From a checkpoint of a small transformer trained on Wikipedia.
Size: 21 layers, width 384, 3 heads of 128 (1 for keys and values), MLP 1536 tanh GELU, vocabulary 9349, 40.3M parameters.
Architecture: RMSNorm before each block, rotary positions, no biases in attention or MLP, untied embeddings, normalized queries and keys, attention and MLP in parallel, capped logits.
Training: a variant of Adam for these matrices, 293M tokens, 4476 steps.
Each number is 500 + 25 x the weight over its row's rms, rounded and kept within 0 to 999. Layers, rows and columns count from 0. Numbers have three digits each. The size before them is the row's rms in percent of the matrix's.

# layer 7 MLP up, 1536x384, rms 0.0653, rows 1177-1249, columns 96-191
103:540486499480496472456501488512481514418507503504507482435475514481536536470493499527554494485524498508511477496520520503488512480507459509454494508483538462515496469515466536476532481550480529538489508444496509482537477534522531508514473506512533529478527512491526494497526517493495512505
106:497506451487512481522472497489485527453455485508544525481456490502531505518520507489511494509496469469496477471537531491452472472482523510483472501483431450513495469475518510518484512509512507478528534476517531453542540543509513478499521535467483486490514490488502474485537508471486469516
103:512478473510483491456519523523516513481439485462508483506498475464486508507553469508521494510432488536500490483524441471507492472444522462507507510498511485510524499507521486500517510532518489525496501534537491515490485484480488481468480504508493501518500449487520534498526490523488517482
099:512546485432482507470527534510498497516458492528566491495474527504442513491513473526480486531499511562448496488490501494494483485513484501496478472497501502517477480495483501443475480508542539477535518496464503489537490503476490504531536506494488541515517486526484520499517540528514542542
099:545486494502514464533475486548526538501545484524535506507469482508501445462500506499502481496517466460465492523497499486495476495455516488462470520493494506494533508520444496489528492515544532518520502475496485479486489497464487460470517498514522529510513479450500600479519482529489505507
102:502484461463474468521565506478517481513511500513493479499492521547511496508510464499504471521454492504560503491450461516476486453512528504469476514477512503504514495473530518441534524485526518474498488479577497480492467545496520461508509502532511501505466504471461489472513511561536468506
095:501500430503472468547515476506510525510490517432543501473528488502479501545524485522507518463509543534497463486464499513506496470523517473522517540508505503532508491431519485502483552526517521491507485535536511490562498518502537502500532472473477528524444533500492527516509491503491480503
096:536459481490479474528500477504515526465507507511510540504517525468505480505499503479525465520439527534494517548481476523485486438475485501516502514465545502460489520491477501479508505511505503488505460480502467538508505524486457442466526484499524502499485480496522490478511507500514507547
104:466519468472531520509494506523512484495460520515495496507521475506522505470529523501532488523486506506509469501518493509471475454473514484523507504458535552471490478499508534497529541509522549515465509469498534501499538510534454443523488526500521578535510494471494514521463513514520504524
099:462452472442498498493499502535554502511494487503548480492493487535448493502525473542504496504464470513537505482525495514485497468525470529511473495519487524529515505497527512482476499510477530481501492528511513487527505505505488492493550503466541522514496466478481545462516505513535490529
099:504506482467517534502515516489528495492481504477467479499532522501515490517530469483521479527489511492463534510499458486478477505508537478495490532493530504484482474484505516505483517524514533506509476540464522519547495499490517517464502484471470532527489464512433507507490508457513508506
100:454509491470507471566509496546462512504505478458440551472508518490471534519507514512509483485437509549543518529479503522497501495492486502491506528470500519518489478486465479502503518509483559522479444494492499512551516510482508471467470454475494518457492490503486511498502505483523491501
094:534502473460467509522514511482515562510497519481529479482501519499476498516507462509501493490495535538509459520472474517476466474483487471525482500511507498519516474491442502451498517489505474495469472486481468478521474489511510516482484505530484479525503481467474505456515493534486520515
096:489491491482502492532473533522515498500508514482500506532490523512499546483507453561501484497502463515511529491499521442527515478481454507515534494482505496545504516456477532477539502493479523475480502513514476466541525499527479548492509478509500492466492470459481509520548527535535503524
103:493503436491457470497524538459473512485520489509513496545508487486478481500521527511494490512469476550478471488505477564440522448564488514479470501457518503514446489529494570475516499511516492510483485496515492494491513505500510525500465462500479535501455477519504523502503505517535515532
109:551458473547481488501527510511530485493502534525516508505529501513446504517523456502504448523467521514486523549489508534497488449518539455485492535488516457521508467487486494471526508495511511477454514533531534481525512495454556497516515541497457492540493470490431489467514474525528480534
108:545513448438536532498478578493539531454532500457480451497451516524468512507538491506520486534439509522491484550530473509466538514494515507492474496498472480517481505537483480514489523523459496528516462494477499510530473473517495487458520482439496554486543504501464531531522487478530484504
100:520486507474511515469512542519504504487539577517500470487457519527503580459546506503495496527487465489502469529495500509469531474573504503477514486508482508500465478445525527475507515511485496455444524512525493496497486492556480496492526515472489495496520492479501524503506511511504528505
101:487514492469484482525510514488503505496476522466471531498495471557514526532468528499541513513452555457530481475538491501502525467512470491513503548471496458514484467484423477497482501562499526499479480508511501527507501524480493491453506453513492499512487520525443532514557534483510534503
100:516510476486535524517534486526473554475473517512505492523515482509483456502497486495488507516476487491496525485521476495499481473513492489515492495490511480467499454538464502462469488501562510484496508483543485501490461507471511538508478486505487509510502462459460479545486518511512502519
098:468509493512538525527519525454506489464505461488508490461495466483451507510512483515509489500489495507480497477474514551492482418531475475483510529489503464519480493493531507500547486494486501541468480490512545523551479468434536482522507489523529507519500499513496509500562484476546540493
096:487506489488496483540523476515519543452421493497506512471506500484523499551491492482501518430500521489508458515573498529492518522532501476531490522478497492512489498450475486513491502504486489501471521520535510472527450515526457519424495478497466488535479473476526513513511495469476493499
102:457445484491437499486552516508529480496518507470560490503499497509491491476491511517498499513490521544529481471481449525506478485482529475485437485498511516501531491465483457473473514545493501501529511489501509545484493508529467508478519523488514491473466477466482529483518514499496514531
096:489513464520494436521507528489517537520449544511486475485538509533487503520521512500511478528521473497491495506502510503489475477555483522493487506494468500498475447488504485521486478516528538473481535527470539502529519515544462517489481501511465556486548501476491496507508497470502498480
105:500494485491474532492531519449530487488493500530490512486497554489487494545571495486511524504489523520505511510515513530482490466536491468523531482487532471503474472518507534495509516480491483508476500510481495483478543501546475477508489541498540540503501465477509495468508499465511485509
100:476505472480476471528496548523505514482521458489501508536508475505507519495506469513520459504461457503526462488515505549485503529474494485528447510520454503489508498524495500496466495507512507498512512438467520516517504487512450493536514462487533486472499495457484523533530511552481493521
097:552496486509515471458494539546492519487442505500479474476504504479506514476546527481499448493515500526546491488472495499468505528493505507485514536510533470502519506464460505496524489475513527517469537512493513545491509507496503508462470514554505518544539500512478491518527524481520467520
100:511461508486508481487523523520483522491461542527533511533457522495445525575510458577512460514478566485509467465511470509484474471509455465509490500471522566554505500497519484474523492497475544487496512541507527532528484487522494488517462521502518539508481520492488520518510508501528514559
096:479471506465489465514525521534472499461504540510477483501484494528514487483523524537505485488485529497467490499515470510485501464493527476538535498447516527492538508479515505509492530510485534507484476469464521487525522518524519519521496485506497520506503497481473511461482532513545485490
108:523487488406511479480471508532512485488484535513545520496470502498485506470499508495527467507478486475510473523550478485495436509505489524527532518470498462541538487530498528516467516521521541500512478506509505537500515499514434471467509489511517509470502467466458540479539489508476533506
102:482493474482450472498539502474527542519481520506505497503515490506460478505468453520493462449467494478491518511486481519482505451522499522500491516534501512517463485477490525485549484475522488477490501464470440460522448494519544499494530460467530483490483467486514516496501482509555495539
094:471501507469479505497502472517532499498519537501494518487518525527486464497528462517496497477500494508503490509482510560500498511514516485539534542455493477484550451466476487468452504572513507483443444483502504481504528508501492493472510520489512474499527460444483519506497504470520465526
099:539496482517499504477490491447502524453487542491497502490466532445486514461514474477523500493494514528478497517535519448487503474514542505467443501511499443516483486488500511502496518470517496493512506522546484490500469478505484510508452509494485487505500492455483527485527487544496492508
098:531510505478465507545482507484480477473487476487512459421465511491528520491539525512526447488474536531495483518479481525476472459504469508486508503487524520517520480496481496495483480481457500467489472470500512488532533507473508469468514513456502522484499495510541501489507497463564497503
103:499469498489466500479502495488489518467496516496520491531470467489509543426509527475507509500502501495506447446511511525493456514517474482489510517524507502490478480534465493495492513518468497521538538499474486490479520512516478471484477481503515531494505526483485518524541497520508531515
102:491505515503472541466506515506504563484477489460467500486492507493536519498506488537507507503523500503532476499528513539476491493463520493460475473485519510520510506518473542504517482490492487513523535483498490495551487510510489512481499499483467504479473526511519541523534523492520526500
104:539499487492462486495522514495487514498478476503486500506504463516475510545524530519508482462490502473511494494509476515472479488497458518489481514469502527516502505480492508527499496501518500460472516494554494495500493540515515507515540493522554571535513464470493499515518533459529491486
093:512461515492557503460499525478521491499485486494526476527476537518479526486539482555505476487482478565473466482478453469453496518525452497516527500498523536489478524450463502494546520551493511501463504528521508524514507528503509502524496521476494510520494484518502512518535525512516456515
099:505495472450489500506515518508500523501463559485511500497517478483462495484500553508512493550511543525506470486475519499530487515487466469504461516488533482526504506494472474455496480519509492511506483474530548480568498545527509512492506503547458496509531487477491509524496537448501521519
116:537487520508539507508562487446473529484532531513525500484457493499500505516515518471507486504500524503507494518532509513452483466515532477481504522476484500502510488445496512505537478519512518476511518498473566524490496487503522494481453516457459514511528512495480539503529554489492490533
102:499488473495507484545508510470494475495462480487492541512485455500509509529545527502502489462474491506536473467522470501489521493524479496536485486513548461494483513474483487466515527528550479518509507482540502525539505523510493504469502518514459560489413536515479518488499519518486492497
096:473499436509482452529480542511511532500495476506480486504482464515472473519495496425481460511530486493499516503501470536481492507543464470539481521453494512492483468483499487471550478483495516546525430493471537524519525518522512468474452508538508526497528474503456484483515497491528474507
097:461478501476487498473519498456511557492528521488529501499470484535517510500500536499489504487481461500459486514498508501487513514576490534504518513524542503496459491498512476488491462501511503493464514499480469491524512479534510511477485496496465492537514471458506481450527493504550529513
098:490478422439503487521549522531492492494497471492493544479471497472493541448499494532512497477503456457523453465502496501482484499455488527492489524462491512498505509454506534481520503527528520507498528475537503511524503530520485507526467468529502528520494492456499499551482508499530504487
104:520500513482522489479530552459487559460486560502506465465499519517493509506494501515507456507479528510497462491505492523481451508466524457514470497517551506497518519461504487452489507544480543500486525516487523493498487471514513517542490512506545492447480478492483466459518548501546495521
099:524451508475486492510486580463514495480544508514507550515523523510456487450560493504483443479484492535474506514475504539481518494512509494492507486496520539514475501509487513498505497495513452486484496491550515508526515515547485523513490460496490534486532486490517492472514512482529522522
099:519507532436521484502537502492487474481521519515506475493495495507488489485569514507534475506487544500531507496515474503493461505495516476478492518450499477480497525519452547461483479497533490509513503539551516503523525502501469541462489516477485530458532496458490522462513529519507512526
100:502498495508508509505572502540471513481499535455495490497489491533455483524501466518504494515482493493463476529484476541513513517484468498488500508478497460471468495512505543449506502521560560469497489505522526484525440503522539528487524517495494530479464460504483516504485536522535495526
110:468533502494528512551491542486501549453460470528501530518507520478499478521510467483528446509482491504523524534538469513473508537524481511549495523507521491490502470498490467486502475516482543495475476424498511495472460538517497449475474499521507499483471463503481525547493563504517472535
098:492501475465518491536496508485519499468449489518484512517495454481471493552492487482508480534465475474479510474541516525453544521480492466494462540497522461490477444492531523510487525468489501523525512466489537534526441490523464522511504460481523497509513452477507510516520506531503513528
095:527477493496504513508554470505498514504478531494483449516540506542533498461488506474516495504537515578516488477487439535495505490469494532467523535482521545495502462459486490477499476532482487469505527513540523500506456484506542500514489515518540507503488487499479482500506475518531518509
097:539482514519516519485535496495493547477511528472515479508568512458467508523530507510512474436493542517534474497527477506469515525501499494483507517505504477509558481494540513505527521511484543504490467550544505504492498488502492478495445545475515511515517458503496499521544488506535530499
097:503479495486476499468523514508467512485547547470454510452501468511493468504492516571494504496531489502492475502516511506503493498497503494488477513480515496548456494488481489481526519500514502474527475536522520543506450479475440534471485437474465510490476500510500525504524490507501499482
100:481437504492490490491489539528485525466480499475522506472465512497473505513462500504507507446497528499477477501516445495488482453488480518499464487470549534529527501478501561479533481511528541495545545511478512479519487503533498477495473477511511532482474511489517503469508535516491531510
105:490487449479465473492511511482492529485473523530498484502498454499525512481535483506515476520500555491516491480518511491479477513457523481479436534491475495518516447444516512447552491453518488484532560469481517485498504508549513530485504472453482489492509519467493490506499483536518520517
100:514475504479488490486492497491495479486499522492498516541497510494498476521520485519495476499530519524522465464509512503501479478532502531482459522487438453476514535466498488485478497510541491517488474571553527525450482474488454482489488500536499487481472525493431508528506520562508472513
102:465507469488511505496524549513521460481542506463552461415515551529474486480520527512517481478476518570476471522464478489453504492523518497514501516508490480481519526460506501513504493502556505484479514528513506485515505506508470514519517493518471563472529518507469512435503504508541469496
104:504449447463480488525522492514471490484499509452522496506495521537505521506511493521490490499466487533470512506521478501510493495458489490517500515477544528530522483485495503485533539537489528467501526526510544488524496535509481460488454479473482528472505493473502493518494524525531515512
106:557467515461512492543499548481499485468505511503501519488520532471499547469529503504514484490463457494517488500495533515457530497514474450467512484458505500468526544487483571517495501530487503525463487558505517496539456499525474496508520497565488553472501476491446519463566523506523524514
102:508472519468490507483464510473510482494532509500478505483512518523459534510518503462530451498480516502494498535488468531479495533492499474505518530492504474519498412469460507497488513528508511534456462518508469498507497513503454506491435512475515496550538466470511497464470527479493529525
098:491500495478473459495508480527478522523530543453530465509517496502452457462495491501507459479516517490521508441463505528491488498491480489475481536522495516539498532453530501475526521504522500453473480475489490548483488471501479513489521475508512509456471487450502501535523489514512526530
094:488511486512457470467505480476498521520549516464466506477519510476522536487510509472501469484510512479509451482512488540497471494485554511542507510487495489470526469478494506486536449494473528463462475489489538485560486510476542443490511483480511514532457484498479511499493538490491502542
103:465458540493489482481508502539493506461533544486508454444503496566495500492471475511524491473487451484501505475498501545490485513520512491491514509513484497496535492489516555478553514549497525462497502492502507485515486481534479521545494482476522485489531440456486522483504541519510499516
104:460504481467471493525507546505474519500467466479540486493455512484463498492500490470484475493453444498516507499512484485485499510525448514514490521489502478501468482508489501511496498506464535534540513504488508523539505501515446465529519479467499539496533505449455506491530537494521488571
099:510490506505505497468507512447488501527488483462488509535469483471544535505521523462513487464509458520529528504482509523492475532542484493497448499479537515497522509475508519484520481484485470466462474496498490513497508482556513466510458491490551515446488479517494531528507485495563513503
100:544464509527499526514510506508553519469481479528464514493442500508507509522536454511505449474496501487505475491508507510455530532497465481488531511503504464511533495509430532502505460473483500486507514476500506502516510487483520482503448517483484508513490503503455516511517486457545569496
099:519499481508501453527497515464476498477555505472511508517514541531499506526529500551517489529500504535525491506523462524487497468530490520497489511494490504483499444508483484478464490514513504474544502494529510489499459492484512516454521485507495510510495505467467525489502523453477480508
097:479487490494490516504504518547495500499505526551505499527467531520536517465554514467523490526484449471466505469476503517485493422535486507485504492498560505567494505460445518468495526524567548492515459500501521473496503504519479486506521463502514486530539547434480526509554473508490498477
105:499527507519508469492473551476510546471506529525514520468509510468505517475499482536529459459480505518465458507488509535519504513497467477510445513522485469459507504533522518520522486524505504521491527517537507520479489498482460522530457471498516483462493527513458512481504541496492536569
098:494501463529522496527514504483508486454503532524464491489506509471519529487552488510498508542511497511455484507501522519510500441483548504514482534481520480490503489498487476500518501498509516484515507486494486475498503531475498523487476498510512529490507503467462510486526478460555541497
103:519484490511490509480498511480535471479494540557509470471496517487487477472530453519503473496546498519492483514571511502460482467529516479489466513440557443496487508531521526516529495485534521515490542530495506485523517500487539508481481475573491517524532469481472520463507511485502519530
099:500525488493505529540488470500518484455470528478497470509482479587515468498498511528514475448515499519489503489511509511455465488494547495524499544453515474498474473467486511501499516560514498466478521503555522477519489534507542536490514470532510499516431468491491512518502480513503527512
097:510488497510561487519542466520494545471513518506448518519491508460478475466546478518535508519498489474459471480549518522482511493486465477501506485514527495538526498485510506447508548513504550493544508482500511488496510524479525481522482533490488536493506492485430517516499518485468488554
# layer 7 MLP down (transposed), 1536x384, rms 0.0594, rows 1177-1248, columns 96-191
111:523517486537505480518485425444489450510539505449508505506513540494500531512496530551550487479519515493488518511533509503481496495534509540461528498476505478487510475483490491504509497512494486528527493541499464509509518482468525510487515482513491468471520474540488489503493484480458527482
110:488525531480521522500539578514474477497475482514492483492522518480511463512490497474538491507499515541488477535471516510490537510508527518485495516511578491487504516486515510448498500502515480559503514532566487511511494484459485552489515503487465511493499499466470545477474514543512479500
096:488472525464488488512457514537519570489516548471518512486452489490554510474485537461538497545493512521534519512486487465538474516517499506494520513481516486521499538487457486470517508491483496463519524555516509470479522510483528489502518517541507456504504489481548445486473474525506492494
094:491516526474474500471483503539461503520499522468467510523524463481490512453438513509510505515505523450497481490511492503523510524476484487529484518495498516492548524477495499509454500504495480485528527439539450500518507555498463504565491539522487499501502501520506478523540473515476533505
091:547512529536527500461451483479507503520489483490439449510535508522543509444460490490515523518501496483456490517471483507509490522479512485486503484474461532493535482494560459523484469517526515505513491496459498513512491519490501541497539449497537497517489526495473502542498446489481518504
096:479541500528459475493472482526475502539492501515477470527518512503490522528513495538481514494492511457463507472507506475539496549487472524540466513526511469489561536541479532497519488478459490509478481529475532478490497526485421506507502483501525483529494520529494511512478490497481496476
087:499502464453484497512518455473517520509526494485477477496554491514516487541499503514510512453527479488506488497508516448465490525450500500504560521526486492495530498415524490479479480498498501466469498484507520520503494504487482519516537494493513492520497460528553471503485497493466483472
112:520515484484508504539457480503499537499530489448514523485481544466487539505513500501583517457514495530497535509460492507485493494500479447509499523517510502521512445508477518510468432485488538514499453457496493506507514492464457525497502516512484504517495524513501507468463476493514491583
104:476521498475505491516485497476538536494475504506489514449515541484461472488512491476507474477489535515516510511482542512486501501525479466500473488557517494512473537512528484478477492491511513553503479502500538512535490475520479466477485539514537486473479474512475480537513469554546514503
111:539524539507522477474499505499475507521481507494507500510480517509493498510519464499494473444484503503523507479497478512467557492486496499481502487507538431517482492483493483514524478490449473516555534517456523552541525501503505437500500520550506478473478453509502468481531504499494460538
108:473474464485530516468473487478484518463526475461548498499537473480497478524519488515534517511523494499480517513453511534456511491527559496510468531492460517506532498482478524493531542474500466484487495521485468519500477474497452518499522481508491476514505501498475508478492524487521505519
102:495524497497524512494497492500491525510544538481468511473496449507507483476493517533571477515501485484536541511479466494524520517557491516498482464538498486489486485511496539519472515528486442496507476531513464486501503475499504509508493505452497513495578464502505529540493501422513476456
088:472514509466495463504527492539530467520546465517468528495524482517492504504499520459455535494493491445558496475476511476507518516478498494507479468490496449485453465506499564506490509479508523481501541485516493522529459527530571470512498539517501494477483499519448471513495515465512494538
105:490443487536464530489503485520478529485520533495528517498479478520495554471513450504541470525467505538523543530483475483518511522466471474522506504505496482484472512483496483467552528522492547528478488521525506508509502507499533499445515466475471500485522479477513523524560507540456481504
104:461446465478491516514485488485477536493546507489480520517493474485489486493511514521537481518469523483503508518499507493537473507441463529496460492478481513486513526456509497526495502518480515473502503487488506453504515522513478470535492465525497515516531452516485478491486502541464494513
102:476480518487504487488507522510509506540506493455469487506521526459532497518472477473510519542509528505512514535541468450477503463470466525532531460517482532502540533510476557480520497506499480518563503511478519578514461504500498545470492514483533526499493508503486514545524512462504475512
114:491507459492474474513514530489500506479517493517482488519480514488474489493486493504470470535443485490517518515503524474542522477478506493473529533476512538524478504516533481489496503538509485483487455478516519529516505501487470504495503461461460529476519494471446490476492485478473522502
102:501523489501477487549490465526518492536474424449544502533547488473494471552466524518500504493480513514490511486492492510554457483469484475514488540522486535508519486512505459495463495494529521509513483501468476522489511517428500492530484501474521493505478516508508475500476499480485487502
110:517517551483528500503519486452501471436450499465488480512506532465481516486548469480555500528464503518514497467528493486502465506498494487494525477546491498530469502434496480500508515483554480498465520453507496501476513508496497525524506535508503521487514490511470473571524539466515510510
095:519551488499529493507503558490499552527496469511507490465468518499516432499456466497541457490505539514520525513508499517490452497491494488449504494516521482440499499511514537507477524504503498479541442477548492494489483495516469515497546545522536510516550493522496483494531485494525476508
092:479488495462471482450485487513540532501502550538503544520499464485505538501489482478525567509531504465463486544523464466503490478468525520523486505472451523460503505496487462522492506516526529508554478455490503459464480523539497499514457483543523485469487513502503536498481492477523515501
093:481532517498495498451510493491487494455561505538473500523515462468515485493505503532550526468517502504490480467513528519514483457459517519518522504514493489538525501573479508509498499487507437503522533513481498516501489498510471504469543535546471462512502491486497501486511538499519480469
099:514468481508502522508523463477514497488471483481462479448504531526489510549526506502501491487518451511480513467525478478542536499505503538541474500504498498491495493434522442487483490502521500490450529494459486474507464514485474532486504500516512489452507465469537483465500504501468490486
096:531494501507463476495511473564511521472546460538501515493479500479518522468481464532549546461489490482469521449453431487536532487509493524504535472531471458523515546544515521484506511488475503485498520502538492485523513436489466506496525512493533455493493475519522503505503472532504469486
108:476539502460487458494543430528501493543456509548532517512492482484525523453466500521512550505505533503491496494507501519504465484506470513504547517513495554518474444482517459475529475516559552503504501490489474478484483524479516540487498481458503488495527472511481484513500464537505483518
101:524477458501511494497522470477485539532521507510492509505485558476489506492502467491524513490472480491470491498456500486515466503503492500504460484582481479470486473559538475488524532473497508522506477475470548491569482518504548499506481492465511531508532559505526492537471489516459540522
095:501484552494475508525510476486414499490533477502554517514501492509497488469504490513484514477479505483512509496475535480531482509479512489553450460535515499470511506490462545494428495489524519501514512489480468512496510456526516510502520487504475495487481571530494486533493498532505483478
106:487507535483514479497476515485471530515474501534462500481481518514521513458465500505477522456512514476544520457485516487557489471468502541501533488504467505520461513497515433526503524487464490509493491530500478490496470546535484540509476456559540492494497522515494468498461473498488504502
089:508447538498490506501506485515460486460525531476521471518518520492433512521462506528561475483491509502492477477503485492517486539458527493469501510501524445479486522540470491509495505498516486483479558509497494495453515444506522534469501505492515479504478423508531484521522524487457521486
113:476492514456493502530475475539482505522492509510528489502512515523491502491529518485461474473470483457493471480460551476523467482489472509512487487505474473483512444519471479514523488461506491541532460473514473495542540545525523529484555474468547509474545484486500498554493507528496499501
099:492523515496475558452500472539491515520505483488506497545470455512509466475528525522569522489493505477487460509551505539519518511471493499490467505454438504491471506531481458505480551487486501480461483542456535516514510508497515515490485485477488524472502458496499479532517556471516505456
089:515481468520534512556486466521501517487500489517458475533505472496498544544470528458526482490533478501499474459491533463512488470534532494512509462525533487500515529470492477493485534459508469556531493517498501510502485495492517510528487536524464469524504531513501484532522545515517490469
109:472480504534517483488512494482470469477525473551522494481482476478459538521535527488512482495514426515488517502475455492514526529479501507488469466494469478506485519513509495502511484515489506502485481534519512516517533507498496515487458531471495522466491511501509520500570475520501494527
107:491465507531541512551503483486476513484487463497490534543501463504459520473538464473522487518517492495525525499518559497577498487486499544522487484466481509473502478527481527536502475471494519501488504492477531563489510492491494483526450489503516422500509495551552457529473538470512514498
104:481505475452476487508518527483490477536500493466494532509524481497477475524505505530541491478495533522522519516503529446484510543528497510439502491553467489439510464523498520502476517537501514501521505538436514516447491512501508534440508483483498498504489531492520478517508517496479506524
093:474519479482483493542523522436480509522487525495526479509497462497463497516528518522492484481490500477497512505527547447519530490530484512558468477522464455525486523518519517540484522472459537488476508478509485493478467494477486476511442549493480498503531517434496511535479488484472482528
114:540523490461521477476514460504515524513463522515491508506511490467478507459507473559525499538454515480504515493479516500505516510513502501478502496512511477525473510476504472514470459511505512497491493495461520515495457532475528477455486480548525504436511504487492518513518523493494466490
095:507477484514452503485532508488485473504514484501519505475537501503476473508519539534541520515496529451502482492505502454507496518518485466471489485498456564515482491522485453523515505508487518492533453545492509485472474497502484484504465513487483495532532469509503476488516458461508493525
105:484507506524509473486497531519511492453499467495520442485499528524517497519470472511541504525475483480518524523509465507508500457473528509483523501496493458514505488514483494478485552493478527477480511516511480483449511506524493546492522498500486530513509511476479450536560475528508504549
118:485457481467482542468475447496464511476480516560539485486521507527485515495459561443505469519507525463504484484489547510472533540486562539523529502517522496504513490504493496488493490522534494487437479529549504454496510486494454533461488494520498487515519543487525488458492520504504489443
105:523497483499508501545489508508515510536491487514516457506464465505497533542453493472536494509500511453489551506526510503540457497514535543478484486514499485514476504505519519535504469456449516476521473532495515465499494509474543503496551482491499486484519461509534481527481486459466517538
091:497484539534488489540494539496524503482459514478505498484477476461526522526502510505549529486479537472495487475484529508513504486492466502510487464509447486508492509494515512490521468520519529521507508470493478476489512494501498512493506519464487511508519538508491451513500520527522508463
092:522518491508491526549497461507506497564483481519495487499500500472473494545494470482517507511514514489496477472499488500527506481460482425497474479483482483509501535529518499475499528496480517523540502514480522503507478484469483471527507487520478520502507517501515486511500522466471462514
099:503479540548518501503473473498501540494492507499503494519477516537502500496528490451473446500515473513500520505503514506485532513505469485500499489484504539526518468495480447501555470458478526522489488557480484480536485504502485487454530518503509508504496508525463454503542503565494512542
103:483494513512519505502509499496437551494500469510480446484506498491560481505490510457484479511492448538509540474507498500498517502517468502534544489550476485519504508482500522458553515477499461488484530512512508535520524464519495490508532489498511530490523515514490508481438504512504510514
088:496501547474515492483468484553484439489513510457505477530493498506498470517512514504425483464547552537491481487477538509494492508494511466505480467518469490489500532530518489534465499550525484480477538581522492464492502488489510506486494506417514508503483486520462457485448512521490541516
100:448476524508570507501487478477501477493477514548485494477527493491492475511527476551551516437486522475471552515492514491521485538506507471465476509503481506498540503521480484477517459472514536478508500524517528496503528492537452512483473469485504476482553540525492502514528465474507488485
095:507563509505527489511554550525515485496493508505526482489499493494549505521503526466522506505505511451498497528488441529533508507512487497506493506535503494481534530492522534496486507486431497459520511497478486504490507532517535519503489565534515494439514495493460506513540501483504453488
111:469459490455512490461576504482503523499504543469453477464517521544514520477484520506490454527571523517456507484496479525514525477519505486468461501513515522517490521487532523504489516529475534525479498457506507516457475497520496551540473498514481479496523506496537482518456505517458474530
105:546452519435486499504520503518526514485513506469430515521506491504527463489480546491566496514533512512519504549492517518537556484536519502469472519525537447515502505531516498502525462530509473454469500486534530540492512491494479479472554515484525499483488477478505473523449507537523537486
103:515504470554528458475510482507495513496538533535549484545512448507527545470492531482514488488515510519524443511479503467532520505470451487476476536502515506525479534482496482508488507500496471506519561564523553511452506485551484524475491519494528482507502494502518535518548503540486494533
089:513502490516522510522506511542489507531528476510482528511469500505526517502508480467490468526483456476469478529555536530502480510494524521480551494485493525483485487489482513516481473523452505491544461491462523507510492530485478483493467434547497497511513540494493499513497461526508476508
090:434529492517499503566520485502487501515492510509499529489510532488484499519439503497522477510508500470525500500457463526545508509516490503481510473510491458522519497540533494544523499535532475479476521519498500536503512495513493452497506440465530514466528491481505514526505470514509498546
094:533497497492511538472495499516479485519510510482494497483495507506481505489495531475545532544506517478493540484495486448530540471489503521517544505471462538470552508532506506526481524519482483486500495540546490501492511550471548496507507483476441482502494512537464530532516474507501520464
106:421515513464491511497506507490541475535520508483505483516474525476530479486514504492569446465559485490541483505501494501518489481505517511490531493508475518452502477476491471504519522480530492528471493511473523487511533489530515483521467461509490537493479493539537505511513538506519491496
100:472555474542499466472522492495465479525494470472524484516473466457536523508481504497534526514436499538461514525524449468516502523507533518552476473485510488557521463507482503462480480511492500523487501474487468510498544547466506543530500484508457547493498533471508534515506531510498500478
099:524458503531496508527489478560495501467528498530531499453481506516484474517540550465483520500491497459497494443510482479482518533455477511526475510531511519483531476491508456529563485522515523471489475486477527465519503492508513459467536474490521475492533469510508494536536530487495431485
090:500483498491466508490488450527461509519518523470532486483539482521543490532475540478404513478488489470492493470465501499543469506503500511511493432541475514525504521526490458483475473504500525507464479518493510504503494488503529503480463545499507510512504543512548485561496488485526515493
105:518512489484494512473531460458531531510469493496501485490527501464516509528467510520476568455560518497501508534467532498498492518500482506531461520472482519469479525507484459517474529509514473479526470453525513442505507514507503503503479503511534505500503511490503504464507502501525506456
101:483485518520498558493468484526459545523527490530500486495523525540539486510511481498490503515498510501475523510475487492483491456446498501549478534464450512500519517494496497511433544518487497476524503488505436460474507495478515475494494499493487478548421525496494525506488538478536499497
103:527484505487497521502540513476434511453510521499512530531494524514525549509527521498516480476494482492493477502477551484510513538490464515473446501492417518522523516503435546515461491487493483488487525505493505493515516520499496479484474497453525487542486506541522514464511517488486500517
094:480500503481484484535466521529461562499477469528498499475484516472505492496513508506437472492483488493520526477454480505521512466507484492486483468493461540541486498505529480510492487486512474507500510516468464504507535493540500516509499507479463469468549522534511478499476456508517492446
106:509509463502484518515482496482491521480519476524462515525523498510497534489510490522509492504503501461515531578499490511509568530501478526494473492510461494570529480485504478520549472496518527528510508483496483542557489516517499513516469504508534495527536531511478512483498532532456459555
105:469513490508511462540492489494530499517541528467511480517530564462447479529533515486529532505489489453517512499512506484510506496492522518490487524515460493453511512525498483502476494517551498500505496522514478489527510507517502526500499569452487472506522501528487481510499495516458448490
095:487504470500510506541452500556454478490477503481528494490530512552486484488495461509494515519508499465501507461529479484529490449463532505456498472511524485501481465497504495511507509513518539528555505539496504513492464536464507543511515500554501478526518528517485450504503477522505522516
090:492548498458532486490434497493493506508494530498473470485495567472469509479526485459464485493466515534457524461467491493483457514478481480502554519500514478498476540522517479466479544476538491495493502475494497480502503493464520521467502488552495465503495509529537464525482489468492526526
100:541513503501479515533503454551462521523540533509483491525486495478471504507491508438506517497506505497504484491539491450506459513545499522461497484478442521487542527460511521534485481508492459551509499499472496512465479530528499501503559535504547526537492498519512482536554494510513525527
096:526526512503525513490481514479530507476495488480485520483490483538482486482531496561517488475489484479545512508530515491493490492493453501529522447520492486525495555537461508569488527503454513532514492526523458503487548527519506525462525488451530501514530524484480522496539473534473509500
102:491492525453474526529500513484505472521471487492485501506454503486525536496467503500476520481550480495538466441534484494520493540477520471485548465473500508513501510546457443507549536509459491527470497529489502492530468533507496523491488506491503477504471529534536496546465490470470530469
109:435500497506516503490512556488481507466484508513512505505494517478487545459517498502498482534522491489494510500492467523528476539458526519512479489461478538503532478491516481503517480462527504530557463479467488493505517505502450494486457497510516496501481483480500522501517484504533484476
102:523499519469451494491509464497539451526466510495495526464489469500540470488501515498467508484525502548491504516453482522476520472540531511501493514483460459486498518465502496512496514527513535498479500504523526512506462484498507543496543465516522500494480499495489512524509488494506523512
092:524497489506504510492497472502503481521543514510478459466547489493465465533521491527520532504492526503502522476505482484479552542461459522534507474497536469553503521544469533491460511436464468497505463509510463509496492493483496500475498486501479527501483488478530528510488500507485450497